Weights of a small transformer language model: 10 layers, 578M tokens.
Each number is 50 + 12 x the weight over its row's rms, rounded and kept within 0 to 99. Layers, rows and columns count from 0. The size before them is the row's rms in percent of the matrix's.

# q: layer 4 attention query, 320x320, rms 0.177, rows 38-63, columns 160-239
# k: layer 4 attention key, 320x320, rms 0.166, rows 38-63, columns 160-239
# v: layer 4 attention value, 320x320, rms 0.117, rows 0-16, columns 160-239
# o: layer 4 attention output (transposed), 320x320, rms 0.0989, rows 0-15, columns 160-239
q38 110:41 43 38 38 73 19 33 51 44 80 47 35 43 62 48 39 40 57 40 47 57 28 74 37 62 65 68 39 17 28 74 44 71 76 53 51 54 53 53 47 52 47 61 49 55 20 47 57 64 54 47 61 64 66 43 46 59 58 48 41 39 46 52 34 24 57 51 40 45 57 89 23 54 42 26 70 48 67 37 37
k38 104:60 65 41 61 55 62 63 64 36 51 68 29 56 33 63 62 45 69 53 48 67 34 31 43 39 70 47 55 50 56 50 67 34 26 43 60 68 56 39 47 35 60 52 63 45 57 67 30 63 39 47 40 30 44 35 36 56 66 56 32 49 63 65 45 11 33 61 45 53 60 39 54 60 73 49 69 53 50 47 57
q39 094:64 52 58 54 51 48 55 56 59 61 43 45 33 23 62 32 44 49 33 33 48 41 55 42 47 64 59 54 37 42 71 43 63 70 28 53 64 52 60 58 50 73 62 36 40 42 58 56 64 58 52 64 69 53 40 49 40 31 31 65 57 51 78 59 55 64 55 45 53 45 56 41 52 37 46 51 43 40 40 46
k39 095:67 59 45 55 50 41 53 59 44 57 49 48 48 37 63 53 44 38 46 54 58 41 52 67 29 49 38 44 61 55 51 42 36 49 60 54 39 44 47 57 47 67 44 50 32 69 48 45 52 54 37 42 63 68 37 53 32 49 50 63 55 61 50 49 54 47 55 47 57 71 64 36 54 26 60 54 56 86 44 39
q40 096:44 51 50 63 35 65 61 38 47 34 67 42 47 40 38 59 60 43 47 57 30 55 25 45 50 40 45 62 52 74 52 55 41 46 63 44 56 53 58 75 42 64 56 62 66 58 53 61 09 51 32 39 40 59 60 81 54 50 52 44 51 48 64 33 38 31 42 50 56 54 62 61 48 46 60 48 56 62 46 27
k40 105:47 38 45 32 47 64 36 47 38 53 55 58 48 62 59 54 51 52 41 43 57 52 50 49 64 69 85 45 49 61 33 55 47 44 54 30 49 58 96 34 54 31 46 45 44 41 49 46 57 29 67 42 66 48 63 52 61 44 79 55 43 43 48 60 59 47 51 54 52 31 62 42 50 62 45 36 62 27 54 67
q41 094:51 56 49 52 49 26 51 54 33 45 42 50 68 60 36 45 46 50 50 49 52 53 72 34 67 57 37 58 42 40 54 60 47 32 79 62 48 51 57 32 61 43 43 56 53 46 51 34 51 36 36 42 60 52 37 41 50 53 66 35 44 41 58 34 58 50 42 47 23 42 83 30 54 53 46 62 69 48 60 49
k41 100:51 62 27 45 50 68 62 38 28 46 53 47 49 38 49 28 47 55 58 54 49 46 34 50 50 66 38 62 60 56 54 71 62 59 21 69 55 57 31 32 47 38 40 37 71 53 64 63 69 37 34 40 53 61 72 32 60 66 31 23 49 87 41 48 32 30 66 57 43 58 45 71 42 51 35 69 45 44 60 59
q42 098:64 54 71 63 46 63 45 53 61 12 30 74 42 57 65 60 44 56 67 48 53 56 58 56 42 21 65 53 52 46 47 53 73 71 44 53 52 39 38 59 49 53 51 42 52 54 66 73 56 34 59 40 32 49 33 29 46 11 45 46 49 30 34 50 49 32 60 54 52 26 23 51 47 54 75 46 38 27 39 57
k42 104:35 59 45 65 72 25 45 27 65 56 46 47 53 43 31 53 53 44 60 48 48 68 63 33 57 34 55 51 61 38 45 73 45 56 68 57 40 55 64 60 35 25 59 44 71 39 53 47 38 62 60 52 50 78 49 66 38 56 46 55 38 71 44 75 63 70 42 40 63 54 68 39 61 21 50 44 50 73 59 47
q43 096:37 59 49 65 38 47 46 62 64 59 54 65 41 36 50 68 45 36 39 47 48 49 42 53 37 30 64 65 38 80 51 57 50 45 64 62 48 35 42 60 61 66 30 73 55 59 59 63 42 58 48 57 45 54 43 65 63 30 45 33 42 66 51 70 38 40 52 49 63 44 54 53 61 62 63 44 53 63 44 37
k43 101:51 55 53 41 58 51 51 45 72 56 47 65 68 42 37 54 52 46 62 45 57 63 63 57 38 59 55 71 58 35 25 62 61 48 54 40 29 54 56 69 53 38 56 33 56 49 58 42 33 42 82 37 41 68 72 56 52 24 49 34 61 61 43 59 64 49 40 42 47 48 45 45 48 38 50 54 58 53 63 45
q44 105:43 34 49 49 34 62 46 49 51 42 74 31 50 53 45 52 59 34 70 29 43 38 44 63 42 39 56 55 54 48 58 53 56 39 57 74 54 48 56 45 59 29 40 48 27 51 43 44 46 55 48 47 41 59 40 65 43 41 61 45 49 45 52 68 45 59 81 51 36 46 37 70 38 53 39 48 46 31 38 54
k44 102:57 47 50 37 59 46 43 48 61 43 40 48 45 54 63 40 38 49 30 45 40 50 62 49 67 51 40 61 75 49 30 30 60 53 30 28 53 75 20 42 49 63 39 51 44 45 45 53 50 63 53 32 62 65 45 58 63 48 35 41 47 29 42 55 67 53 44 50 45 44 59 55 38 31 43 38 56 62 65 41
q45 100:37 33 42 28 44 62 32 35 41 44 71 30 28 39 39 41 67 63 59 53 36 44 70 59 55 60 37 59 55 50 64 23 60 38 46 51 28 52 53 48 55 41 57 48 70 39 61 66 46 55 51 76 44 68 42 58 42 60 36 42 45 44 39 67 25 48 66 39 26 55 70 41 25 48 35 53 55 54 57 57
k45 100:63 23 51 71 55 58 74 99 38 53 30 52 64 59 60 72 36 24 37 57 65 38 56 33 65 61 47 48 40 35 48 52 51 38 30 48 67 58 56 56 41 50 42 65 49 29 70 39 59 58 34 55 38 46 31 47 49 72 33 47 27 36 55 29 41 51 53 54 63 46 58 69 33 66 38 60 41 61 40 52
q46 102:49 39 51 52 46 45 43 48 41 24 56 42 54 55 64 50 40 51 44 36 48 48 61 41 50 55 55 62 53 49 45 60 70 53 23 72 49 57 53 46 57 44 26 46 57 57 61 55 60 52 50 76 50 55 43 31 66 48 69 46 38 45 61 73 44 55 67 43 41 65 59 45 35 52 35 81 57 63 33 49
k46 100:37 62 53 61 53 53 61 68 63 66 41 31 49 28 64 51 45 42 52 61 69 64 60 48 44 67 73 37 46 38 59 57 55 43 61 57 26 47 49 77 41 44 48 76 36 62 49 31 49 50 43 53 52 55 48 71 41 50 38 39 53 50 38 57 64 68 52 44 56 51 44 63 54 54 60 68 64 72 66 34
q47 104:52 46 26 34 26 56 55 29 44 41 47 68 43 54 65 57 63 44 51 66 64 58 72 51 40 54 38 54 64 52 43 41 23 39 60 58 31 42 47 45 46 53 40 66 63 70 72 61 36 52 54 54 51 51 44 47 67 47 61 51 38 51 64 33 32 57 47 43 27 48 56 56 38 47 46 54 51 47 47 31
k47 104:36 36 54 56 45 43 54 57 62 47 56 68 60 54 67 55 44 49 60 68 39 72 58 42 67 25 42 45 42 50 42 57 71 39 43 57 41 54 43 46 57 41 48 50 70 51 56 62 60 50 53 44 51 58 65 58 24 67 30 33 52 59 30 52 74 59 40 46 42 54 65 61 31 62 41 50 50 39 35 44
q48 100:47 42 59 40 45 56 47 23 37 41 44 52 58 55 62 30 49 60 40 34 51 50 88 33 54 59 35 42 48 54 47 42 28 45 49 46 50 47 45 41 50 48 46 61 47 54 39 53 51 20 39 43 53 44 40 43 68 41 51 47 34 35 44 45 43 28 36 54 33 41 64 48 35 64 39 39 50 23 65 44
k48 092:58 35 46 47 51 57 52 42 41 41 52 67 52 48 45 62 51 41 55 52 42 55 46 51 64 46 66 46 49 26 43 65 53 74 24 65 24 50 61 47 51 34 59 55 60 51 82 61 65 64 33 64 55 52 51 49 40 60 48 52 41 56 55 47 33 57 68 75 42 62 63 39 20 64 54 39 59 48 57 44
q49 095:51 64 26 59 67 63 46 27 51 49 38 50 35 58 60 52 62 28 49 60 43 58 60 44 43 51 34 70 49 43 18 59 54 65 48 33 38 37 51 47 58 50 46 62 39 46 63 43 26 21 33 37 45 39 33 44 69 50 44 26 51 60 27 68 45 34 53 49 63 47 38 78 33 43 16 47 56 36 63 54
k49 102:49 40 63 64 43 47 40 54 67 59 45 51 60 49 35 54 55 64 66 44 35 51 59 42 49 65 60 49 45 40 84 49 48 25 61 59 48 38 62 42 46 23 49 51 57 44 47 49 44 30 51 65 52 35 44 52 39 45 53 71 42 29 47 64 55 65 48 69 31 40 53 23 54 55 42 64 43 41 47 54
q50 103:49 72 62 71 67 52 53 29 40 64 36 41 50 50 68 33 43 68 40 51 56 54 66 28 81 72 25 45 44 53 43 51 62 33 55 34 51 35 27 57 52 36 32 45 51 39 35 40 58 23 40 39 37 43 54 59 51 51 37 55 38 18 56 27 43 38 35 38 48 46 48 44 62 46 64 29 44 50 49 71
k50 092:40 32 28 53 33 52 26 37 55 46 58 59 69 58 50 46 45 36 55 45 38 29 45 44 31 47 38 58 48 47 50 67 42 68 39 66 35 46 78 68 50 41 63 41 50 39 71 61 44 34 54 71 48 45 46 69 53 37 36 51 45 66 46 58 37 51 49 54 45 46 33 35 50 73 34 45 49 44 46 45
q51 100:40 64 53 45 27 59 57 53 56 55 31 62 57 60 55 44 51 32 55 43 51 52 23 32 42 55 47 49 37 48 36 60 27 43 61 53 61 50 34 55 49 49 41 45 57 64 41 55 48 50 41 52 28 43 44 28 39 39 43 48 66 51 70 55 59 39 46 52 49 27 48 39 36 52 65 26 40 35 54 49
k51 102:49 40 61 56 41 52 47 23 65 57 45 57 64 42 51 54 49 41 55 37 57 61 58 59 44 40 28 49 46 67 41 47 52 42 53 59 20 50 43 42 55 44 51 46 51 61 58 28 42 38 50 39 76 43 76 45 22 45 53 45 49 41 45 45 58 40 36 46 50 60 43 57 43 33 50 57 58 48 56 43
q52 100:58 83 34 49 57 56 40 48 48 81 26 57 38 52 51 48 50 62 54 50 58 36 49 46 64 49 31 47 45 30 51 61 63 78 39 60 51 29 50 49 58 45 73 40 34 57 40 36 61 54 60 27 44 51 38 42 71 39 71 35 42 45 49 46 45 54 31 64 51 46 47 54 71 68 39 59 61 57 43 39
k52 108:55 54 52 49 45 51 54 44 54 44 55 65 50 38 45 66 48 49 58 56 41 44 45 59 53 27 33 78 69 37 47 38 41 59 70 50 38 53 29 37 48 50 41 39 47 46 42 39 54 53 31 63 35 39 48 56 44 30 28 50 45 46 66 44 39 45 44 56 60 60 58 24 72 53 64 46 41 43 47 54
q53 102:57 64 57 59 61 51 50 24 56 39 70 37 35 73 47 60 64 51 43 40 42 28 72 35 36 51 68 47 45 56 43 61 77 53 41 54 65 52 44 63 63 53 57 56 54 62 55 64 48 57 76 66 52 64 59 39 39 69 46 72 52 46 45 68 48 63 72 53 49 61 36 75 43 47 31 46 42 51 59 43
k53 103:56 63 49 52 53 27 54 40 70 53 36 29 46 53 57 62 46 46 43 28 56 62 60 64 61 36 50 48 55 42 59 45 57 32 39 39 48 41 61 51 50 56 27 46 55 53 39 44 60 47 56 45 37 69 35 45 54 39 39 65 35 30 58 58 53 73 42 37 56 50 45 47 62 43 70 49 43 52 56 30
q54 096:50 53 47 61 35 67 57 62 38 61 35 44 65 40 48 35 42 48 53 33 59 43 32 31 31 40 59 51 62 43 64 66 55 56 26 59 36 33 47 56 36 62 47 52 76 50 66 62 35 31 29 22 59 43 54 61 44 34 71 49 56 55 48 41 41 56 61 50 49 42 31 53 37 54 53 28 42 48 53 57
k54 104:57 61 58 61 52 39 49 66 60 63 28 92 23 58 62 45 52 24 39 49 50 30 71 34 47 58 53 50 46 54 64 39 33 62 65 54 52 58 57 55 51 26 50 56 44 41 44 36 44 56 47 60 56 46 20 62 78 65 50 40 33 55 62 62 44 42 36 76 40 56 68 16 63 61 49 55 51 41 40 53
q55 090:68 69 64 56 61 51 54 44 54 36 42 48 64 53 55 92 40 47 50 40 51 56 63 36 41 60 51 65 59 50 47 57 36 34 57 64 37 47 47 28 35 41 64 43 55 50 64 47 49 58 64 42 74 46 63 28 34 67 48 73 56 72 42 56 59 54 20 48 56 49 42 53 66 59 66 65 39 54 55 43
k55 094:46 68 35 38 51 55 63 59 66 56 70 60 40 58 58 32 76 35 45 54 75 54 51 78 48 31 56 34 50 46 41 39 70 54 62 43 48 37 45 44 52 51 50 52 35 36 43 23 50 56 48 23 48 48 53 60 40 49 40 29 51 69 64 32 46 36 52 62 16 67 44 46 58 39 52 42 58 57 38 53
q56 096:54 47 30 42 53 47 63 37 44 50 45 65 74 58 47 41 50 53 75 23 42 33 50 31 52 68 57 32 64 37 50 66 31 55 54 49 80 51 49 60 43 46 68 36 49 62 57 49 53 49 44 53 51 58 39 43 51 61 69 43 59 45 64 44 43 75 44 64 39 49 64 43 45 64 51 64 69 50 55 29
k56 102:53 49 57 51 54 52 41 36 48 48 50 45 44 57 46 66 60 51 37 33 60 50 53 49 70 48 56 34 34 56 59 46 56 72 33 48 44 50 52 20 62 33 40 58 65 43 50 51 48 72 36 49 67 68 63 45 61 32 43 53 49 23 51 38 44 34 40 44 48 31 41 52 48 75 64 25 44 40 63 63
q57 102:45 62 23 64 37 62 53 64 46 57 61 57 48 33 34 60 46 38 60 64 55 58 17 51 29 47 38 49 60 64 25 46 40 46 58 63 37 57 48 37 39 44 34 63 74 43 58 32 34 57 52 51 42 49 54 68 54 68 53 43 63 50 56 70 65 59 51 41 73 39 47 50 42 48 59 32 33 43 26 69
k57 109:46 45 72 48 53 59 36 42 67 57 46 40 41 63 36 44 72 55 73 28 40 56 52 50 58 35 39 71 37 59 60 50 42 46 50 56 60 52 47 47 61 44 79 29 38 32 38 50 41 42 46 51 67 39 49 68 41 58 43 53 52 35 54 68 49 47 49 38 24 41 42 46 55 77 47 56 54 25 53 52
q58 110:50 52 36 44 51 34 49 70 28 51 44 66 55 50 50 38 19 48 67 47 40 22 53 24 54 63 21 28 41 39 56 47 32 64 36 49 50 54 22 65 60 32 52 60 58 35 59 75 64 47 50 66 34 40 31 42 43 46 51 47 63 32 64 44 44 55 42 42 31 26 34 53 36 45 36 46 37 40 69 64
k58 112:30 44 57 60 36 34 53 62 40 54 34 60 61 44 52 43 44 42 44 38 48 35 57 61 44 56 39 69 41 43 45 51 62 52 41 47 31 62 51 47 54 54 42 43 44 49 58 55 49 45 36 39 68 68 66 58 51 66 20 52 40 63 40 37 46 29 64 52 56 36 55 31 36 57 51 60 69 52 48 70
q59 101:41 37 73 53 64 31 53 43 39 46 39 22 67 44 58 41 39 57 43 35 77 62 65 47 37 42 52 59 54 56 45 58 64 56 76 50 42 35 43 37 73 47 46 54 41 48 48 55 38 19 58 35 51 24 41 46 70 51 61 49 58 44 45 40 36 53 49 53 46 48 53 65 59 49 33 33 50 39 62 57
k59 098:28 48 26 33 51 54 44 41 40 45 62 83 53 30 55 34 55 36 46 47 21 50 43 49 65 40 57 62 64 44 36 38 37 55 38 43 69 59 49 51 49 59 16 43 85 36 34 54 48 45 38 58 53 74 54 34 48 52 55 33 56 67 44 52 55 51 46 58 34 53 59 50 41 43 48 48 60 56 57 50
q60 117:41 36 27 30 45 57 54 69 31 49 56 54 55 41 54 26 62 47 30 52 50 57 35 58 49 50 55 58 50 64 56 42 26 47 56 37 29 50 55 44 53 63 50 73 62 39 51 44 47 47 36 40 46 20 33 49 56 58 36 43 45 45 44 43 46 38 48 53 46 58 58 46 45 66 36 41 33 57 64 63
k60 093:45 25 74 52 66 53 48 53 38 56 52 79 63 40 44 40 41 29 68 63 27 50 50 45 66 59 41 60 61 35 42 40 51 41 40 49 57 66 45 47 57 37 42 58 77 43 45 67 43 63 50 67 53 46 71 58 40 39 62 45 52 44 43 26 56 45 49 58 65 50 56 38 27 48 34 55 52 41 55 55
q61 089:66 60 38 59 66 36 54 61 52 46 59 53 50 19 42 48 30 49 41 43 58 69 37 44 59 44 69 37 27 67 59 63 70 55 58 38 46 47 49 60 44 56 74 42 47 32 63 54 48 51 71 76 61 56 46 51 45 44 34 56 32 69 48 74 31 59 55 48 51 73 47 43 73 42 39 55 49 62 51 42
k61 109:29 39 45 45 73 64 41 47 44 65 48 47 56 35 33 71 57 48 32 69 60 38 46 66 35 45 57 65 51 35 63 52 40 62 69 34 67 54 50 64 57 46 38 48 55 44 44 55 51 54 50 56 44 49 82 39 58 30 59 27 38 64 65 37 57 39 43 40 60 65 49 51 53 36 45 43 54 75 49 54
q62 106:54 44 51 55 48 53 36 50 56 18 43 36 58 54 62 52 50 67 62 45 51 62 28 49 42 33 38 62 51 33 44 62 56 58 28 54 83 55 60 56 50 73 48 43 53 58 60 56 50 46 62 73 46 49 56 29 48 48 42 48 59 55 37 73 62 72 51 30 64 55 59 38 47 27 58 49 57 85 32 49
k62 118:37 65 67 61 54 45 61 36 64 56 57 28 53 53 49 61 30 52 58 51 65 61 55 89 54 57 56 40 55 63 37 51 58 32 72 59 42 29 69 63 44 58 43 41 48 53 46 37 40 42 51 60 60 60 68 49 46 46 55 81 53 61 56 42 64 49 56 41 65 50 45 62 53 43 48 57 61 51 50 46
q63 103:77 63 68 53 46 26 59 63 65 48 46 44 49 45 51 66 31 67 41 51 52 34 53 54 54 30 52 38 58 58 59 55 56 44 60 65 54 39 53 59 54 57 48 58 49 49 51 69 75 51 62 52 58 38 57 52 37 47 65 61 62 51 52 50 61 61 76 38 64 56 47 49 62 57 78 56 40 68 62 57
k63 104:45 61 38 46 51 29 44 41 52 29 39 52 57 54 60 47 44 32 42 59 63 47 59 43 30 23 54 62 56 58 22 42 62 58 58 37 39 57 66 74 54 56 49 41 52 35 37 43 41 53 89 38 54 73 67 67 57 61 64 27 43 80 33 62 57 49 37 43 48 52 54 51 46 22 53 43 54 58 39 42
v0 097:47 43 40 39 55 51 71 53 46 54 59 67 48 52 68 34 51 73 45 27 58 48 50 63 53 64 43 39 59 46 35 59 50 41 46 49 58 38 55 74 57 58 12 78 68 46 64 60 45 35 49 53 46 37 31 56 57 46 54 68 39 74 51 28 50 47 55 41 42 54 50 51 54 39 19 52 52 54 64 52
o0 098:51 54 52 56 70 48 60 66 52 52 66 32 44 67 50 57 38 49 46 27 46 39 48 40 30 36 39 29 50 53 51 51 40 53 59 62 46 48 66 36 42 48 49 47 45 38 49 73 44 13 40 26 56 43 59 56 39 30 30 46 50 48 63 45 54 36 60 54 22 53 49 71 38 62 55 59 58 47 23 51
v1 101:45 67 41 54 52 57 63 66 53 57 47 51 56 41 52 75 39 52 45 65 71 49 62 52 53 44 41 48 65 28 55 63 57 46 46 27 47 49 49 64 44 45 54 68 66 39 49 51 54 39 41 37 58 36 69 74 46 48 42 61 41 37 66 34 53 51 36 64 56 52 52 41 52 53 34 51 65 59 36 41
o1 110:55 45 48 19 58 56 52 25 56 44 56 66 53 39 47 53 16 54 35 33 54 61 43 57 46 52 32 64 63 61 41 57 52 59 52 59 70 66 67 72 63 50 52 33 52 56 50 50 63 28 61 60 75 51 54 38 51 56 57 64 38 34 59 62 51 51 57 53 50 54 74 50 63 54 54 74 63 55 38 43
v2 089:53 47 47 63 58 48 46 34 50 39 46 55 23 57 60 60 62 43 50 51 48 40 66 24 45 38 54 53 65 49 47 44 42 58 61 63 62 54 58 52 60 56 70 51 48 57 43 57 59 53 51 47 61 55 35 32 60 41 44 65 34 72 40 71 43 44 53 38 35 62 40 56 50 52 39 41 71 61 34 38
o2 088:31 79 61 52 65 40 37 72 41 41 63 36 49 45 37 59 35 60 57 40 55 53 60 56 44 58 44 52 43 56 66 86 54 44 50 41 47 54 62 38 49 48 35 51 43 37 54 69 49 50 56 27 45 66 52 55 52 57 52 46 66 49 78 51 50 59 52 59 64 37 54 43 46 34 53 36 57 51 31 70
v3 097:45 68 55 49 72 28 61 48 45 48 45 35 64 47 28 30 89 68 41 39 38 40 77 34 52 61 60 52 33 75 27 58 51 41 56 53 39 43 57 62 41 53 32 43 62 32 61 44 65 52 69 59 56 31 51 42 64 77 62 41 50 58 40 48 56 39 60 59 44 57 40 68 44 42 63 36 55 37 78 61
o3 107:49 46 51 74 39 60 54 29 41 59 54 29 44 54 37 74 54 50 48 52 53 32 53 55 47 61 53 59 45 45 58 52 64 81 48 45 34 47 34 33 67 50 50 57 36 66 61 52 72 58 58 44 36 54 61 44 52 39 28 55 60 50 50 60 40 50 66 23 54 62 47 41 40 60 45 34 24 63 48 60
v4 102:64 64 68 57 58 47 55 63 47 55 43 36 59 48 30 65 60 52 42 53 68 58 51 69 49 42 27 55 58 37 77 52 46 61 44 32 50 39 52 52 46 25 41 71 70 51 47 54 53 73 46 61 45 61 35 55 41 37 63 16 34 32 43 75 66 43 45 64 56 43 30 58 66 47 49 76 68 58 33 40
o4 103:58 68 51 52 58 32 40 25 46 43 38 52 47 50 57 45 44 38 65 65 57 55 42 36 57 71 36 50 57 47 27 57 56 33 30 49 40 42 18 37 45 69 47 43 47 54 55 31 48 36 55 54 57 29 71 62 70 43 56 65 61 60 54 26 52 48 43 44 42 53 66 43 39 62 45 53 33 61 47 54
v5 094:53 30 37 57 52 27 41 32 44 28 47 49 51 54 57 22 69 52 32 56 37 49 57 45 59 38 88 62 39 43 66 56 65 50 58 51 35 44 47 75 43 44 24 60 58 63 44 47 50 76 66 64 51 50 58 45 41 76 67 68 53 52 46 35 40 50 38 48 45 51 64 63 52 49 51 65 31 61 52 52
o5 095:30 56 55 41 27 50 50 57 52 39 64 44 56 45 51 36 29 51 64 34 46 53 31 52 40 35 33 39 50 59 70 53 50 51 43 25 57 43 47 40 52 61 64 40 46 44 51 51 62 58 53 27 33 43 36 32 43 36 47 45 77 55 40 40 65 46 73 47 61 38 52 42 49 43 44 39 65 41 49 52
v6 099:60 50 65 60 77 53 77 39 71 66 37 35 50 59 36 29 43 61 24 46 56 40 81 60 41 30 33 41 44 55 44 64 67 55 68 44 56 46 43 66 37 59 53 60 51 64 57 63 53 39 55 62 55 46 42 50 46 36 35 52 43 50 43 63 56 71 27 42 50 57 43 28 56 40 19 50 57 54 56 54
o6 107:59 44 58 56 41 52 49 29 44 59 71 32 41 44 45 63 25 61 47 19 46 45 53 44 43 35 51 48 57 48 44 51 40 64 36 52 43 53 56 51 52 58 53 35 43 58 37 47 50 34 57 59 59 63 47 43 60 40 46 65 38 49 57 41 51 39 65 51 42 53 64 44 55 44 36 52 57 54 51 47
v7 084:52 38 48 43 39 48 46 56 57 42 59 59 42 49 51 34 42 60 46 45 48 41 37 38 65 61 67 37 43 28 58 41 65 57 24 64 57 42 54 48 73 54 70 53 45 53 43 78 55 59 64 52 60 70 50 66 51 49 51 60 36 52 34 42 47 43 36 48 28 34 59 46 54 56 50 43 50 49 62 33
o7 083:62 47 59 34 54 51 57 52 44 51 55 63 56 65 49 46 58 46 56 80 36 52 29 55 43 54 38 57 57 54 68 45 41 56 64 57 38 43 59 62 62 38 38 65 32 43 41 71 45 44 38 28 54 30 58 66 60 43 36 62 48 44 48 38 52 55 53 58 52 64 45 52 49 65 77 62 32 59 35 65
v8 117:48 63 36 28 52 56 27 34 47 63 57 41 50 81 44 40 60 39 58 56 62 57 44 52 49 47 47 40 60 35 47 53 45 64 37 41 45 46 48 53 36 46 27 57 72 70 47 56 39 54 30 53 38 49 73 45 45 60 63 25 64 54 25 41 46 35 67 63 34 36 45 42 40 53 35 43 52 45 41 52
o8 117:71 48 41 61 23 36 48 72 65 33 25 32 40 40 44 44 41 70 56 42 63 41 59 46 59 58 55 58 37 52 56 49 50 73 39 72 47 37 48 63 59 37 57 31 40 65 24 46 59 49 63 67 53 63 60 57 44 37 61 63 43 40 46 69 33 38 65 49 58 52 51 85 57 45 62 50 44 59 50 50
v9 094:51 71 70 50 39 36 48 47 45 65 36 69 69 28 51 40 72 54 57 52 48 55 55 51 32 47 45 58 64 69 58 52 59 49 57 49 24 64 47 57 34 33 64 57 62 44 53 53 52 46 48 47 37 41 57 65 53 63 34 41 45 52 54 63 58 62 79 54 49 52 37 32 47 53 52 61 43 64 51 53
o9 101:62 58 42 47 44 64 62 64 43 55 63 43 48 36 38 47 53 47 62 49 76 54 62 53 56 64 42 55 42 51 37 50 42 53 41 52 57 57 33 46 53 67 48 40 48 65 41 34 66 49 46 50 49 55 56 36 46 44 55 64 13 64 36 53 57 45 55 42 72 60 46 63 82 57 47 42 59 42 44 59
v10 110:51 44 50 48 42 72 28 40 68 38 52 73 48 56 53 65 46 23 78 47 42 51 36 65 46 60 47 47 60 46 58 55 52 38 40 55 64 63 50 44 50 41 42 54 50 66 45 50 38 58 35 44 49 54 56 58 47 46 62 41 51 51 72 50 34 47 50 50 46 53 64 54 51 50 68 71 61 50 16 26
o10 122:53 56 54 37 78 53 54 60 76 33 33 84 56 45 53 44 52 40 55 64 64 68 53 54 54 50 57 42 52 58 54 44 39 17 60 41 63 44 56 66 31 45 52 68 75 55 45 42 53 68 46 55 43 40 52 70 44 56 58 38 35 35 51 43 52 54 26 61 40 37 53 58 56 48 70 53 57 32 58 37
v11 093:59 29 50 60 27 17 66 53 56 45 38 55 62 57 42 39 75 56 40 48 49 40 58 40 37 25 52 58 52 67 53 60 60 66 59 32 32 54 46 49 53 51 65 49 60 47 64 30 46 49 51 43 43 60 36 43 54 70 61 79 48 50 43 50 48 59 36 45 39 41 53 54 27 58 65 56 17 52 65 55
o11 091:45 54 56 53 25 58 60 29 37 44 65 30 62 55 48 61 63 46 41 34 22 51 54 49 28 80 36 61 51 41 48 47 60 51 45 50 86 50 42 46 50 67 64 45 54 55 50 52 46 46 38 33 47 41 52 42 60 46 54 61 51 63 57 50 28 63 59 23 55 36 41 43 51 61 50 45 57 62 53 58
v12 095:48 61 62 50 49 58 26 49 52 45 51 39 38 65 61 31 55 67 39 73 36 40 63 35 60 57 40 56 46 70 51 48 40 63 63 73 48 42 67 44 48 46 61 33 38 63 31 50 36 50 53 44 58 62 40 35 53 52 31 42 51 47 33 73 69 45 49 44 51 78 67 70 35 66 52 31 33 39 55 44
o12 097:55 42 60 74 35 49 61 52 38 87 54 28 62 55 51 34 70 49 55 35 41 28 62 50 52 56 61 46 27 52 56 62 39 61 41 30 42 65 15 40 51 50 49 64 46 52 33 34 54 62 45 43 50 62 58 48 45 63 52 49 47 49 57 48 41 41 46 40 43 31 56 42 45 61 31 37 48 55 59 60
v13 088:48 46 56 50 42 64 49 54 44 71 62 52 49 58 39 43 42 35 50 41 52 55 52 60 67 61 73 57 44 70 72 48 56 47 49 55 72 41 63 49 54 71 79 39 39 24 59 39 81 60 38 50 54 68 57 36 51 53 37 29 49 49 74 58 42 51 52 70 52 59 44 45 53 61 35 43 42 50 08 53
o13 085:48 41 47 64 57 54 51 70 47 46 65 65 52 68 40 73 62 43 56 59 56 31 45 35 58 42 70 60 34 43 27 45 47 44 52 53 34 29 44 28 60 69 54 63 48 39 48 62 71 20 53 60 33 73 55 48 62 51 47 56 51 55 37 40 56 57 28 53 38 30 55 34 59 36 60 38 38 32 62 62
v14 099:40 42 35 64 50 47 49 49 69 47 33 42 43 51 53 65 61 51 40 70 60 55 66 39 54 64 28 50 45 44 45 52 63 45 37 54 49 60 57 54 62 45 44 60 41 56 28 49 40 78 51 37 53 22 62 67 34 67 34 40 38 39 40 48 55 33 38 59 44 53 47 74 45 51 33 66 52 50 29 47
o14 109:34 39 69 54 71 51 44 56 48 66 62 61 50 55 42 36 29 39 45 34 60 46 57 45 50 57 53 65 53 47 41 61 31 57 57 51 65 56 52 61 29 36 45 50 56 42 34 42 43 44 56 43 54 76 32 70 54 48 44 29 42 31 41 56 37 40 38 53 54 39 39 40 57 51 50 63 61 44 61 50
v15 097:40 35 25 42 35 68 56 41 50 39 39 33 45 52 42 60 18 52 65 27 25 60 48 60 52 38 56 64 35 51 31 35 56 42 30 47 56 67 52 50 62 41 46 29 62 28 38 47 74 41 56 20 62 56 45 52 67 45 52 36 34 32 55 69 59 54 62 47 65 36 51 47 51 44 75 56 52 57 41 59
o15 100:36 44 64 45 60 47 58 55 50 46 41 68 37 50 53 64 44 60 48 62 47 50 57 67 51 68 55 58 49 42 48 66 64 42 48 37 44 53 48 44 45 29 48 64 36 52 64 61 53 61 48 46 53 50 49 33 39 57 37 61 38 53 32 33 54 73 43 56 51 45 36 32 37 68 39 30 45 68 66 49
v16 100:67 33 68 57 30 71 36 64 51 73 63 61 36 47 54 52 17 66 49 37 35 38 57 51 54 47 54 49 56 48 65 50 42 26 53 51 52 48 23 23 31 52 55 39 54 35 48 37 64 38 57 41 68 64 50 31 43 47 57 47 51 67 65 64 49 54 59 48 62 43 55 57 46 43 49 32 40 43 45 39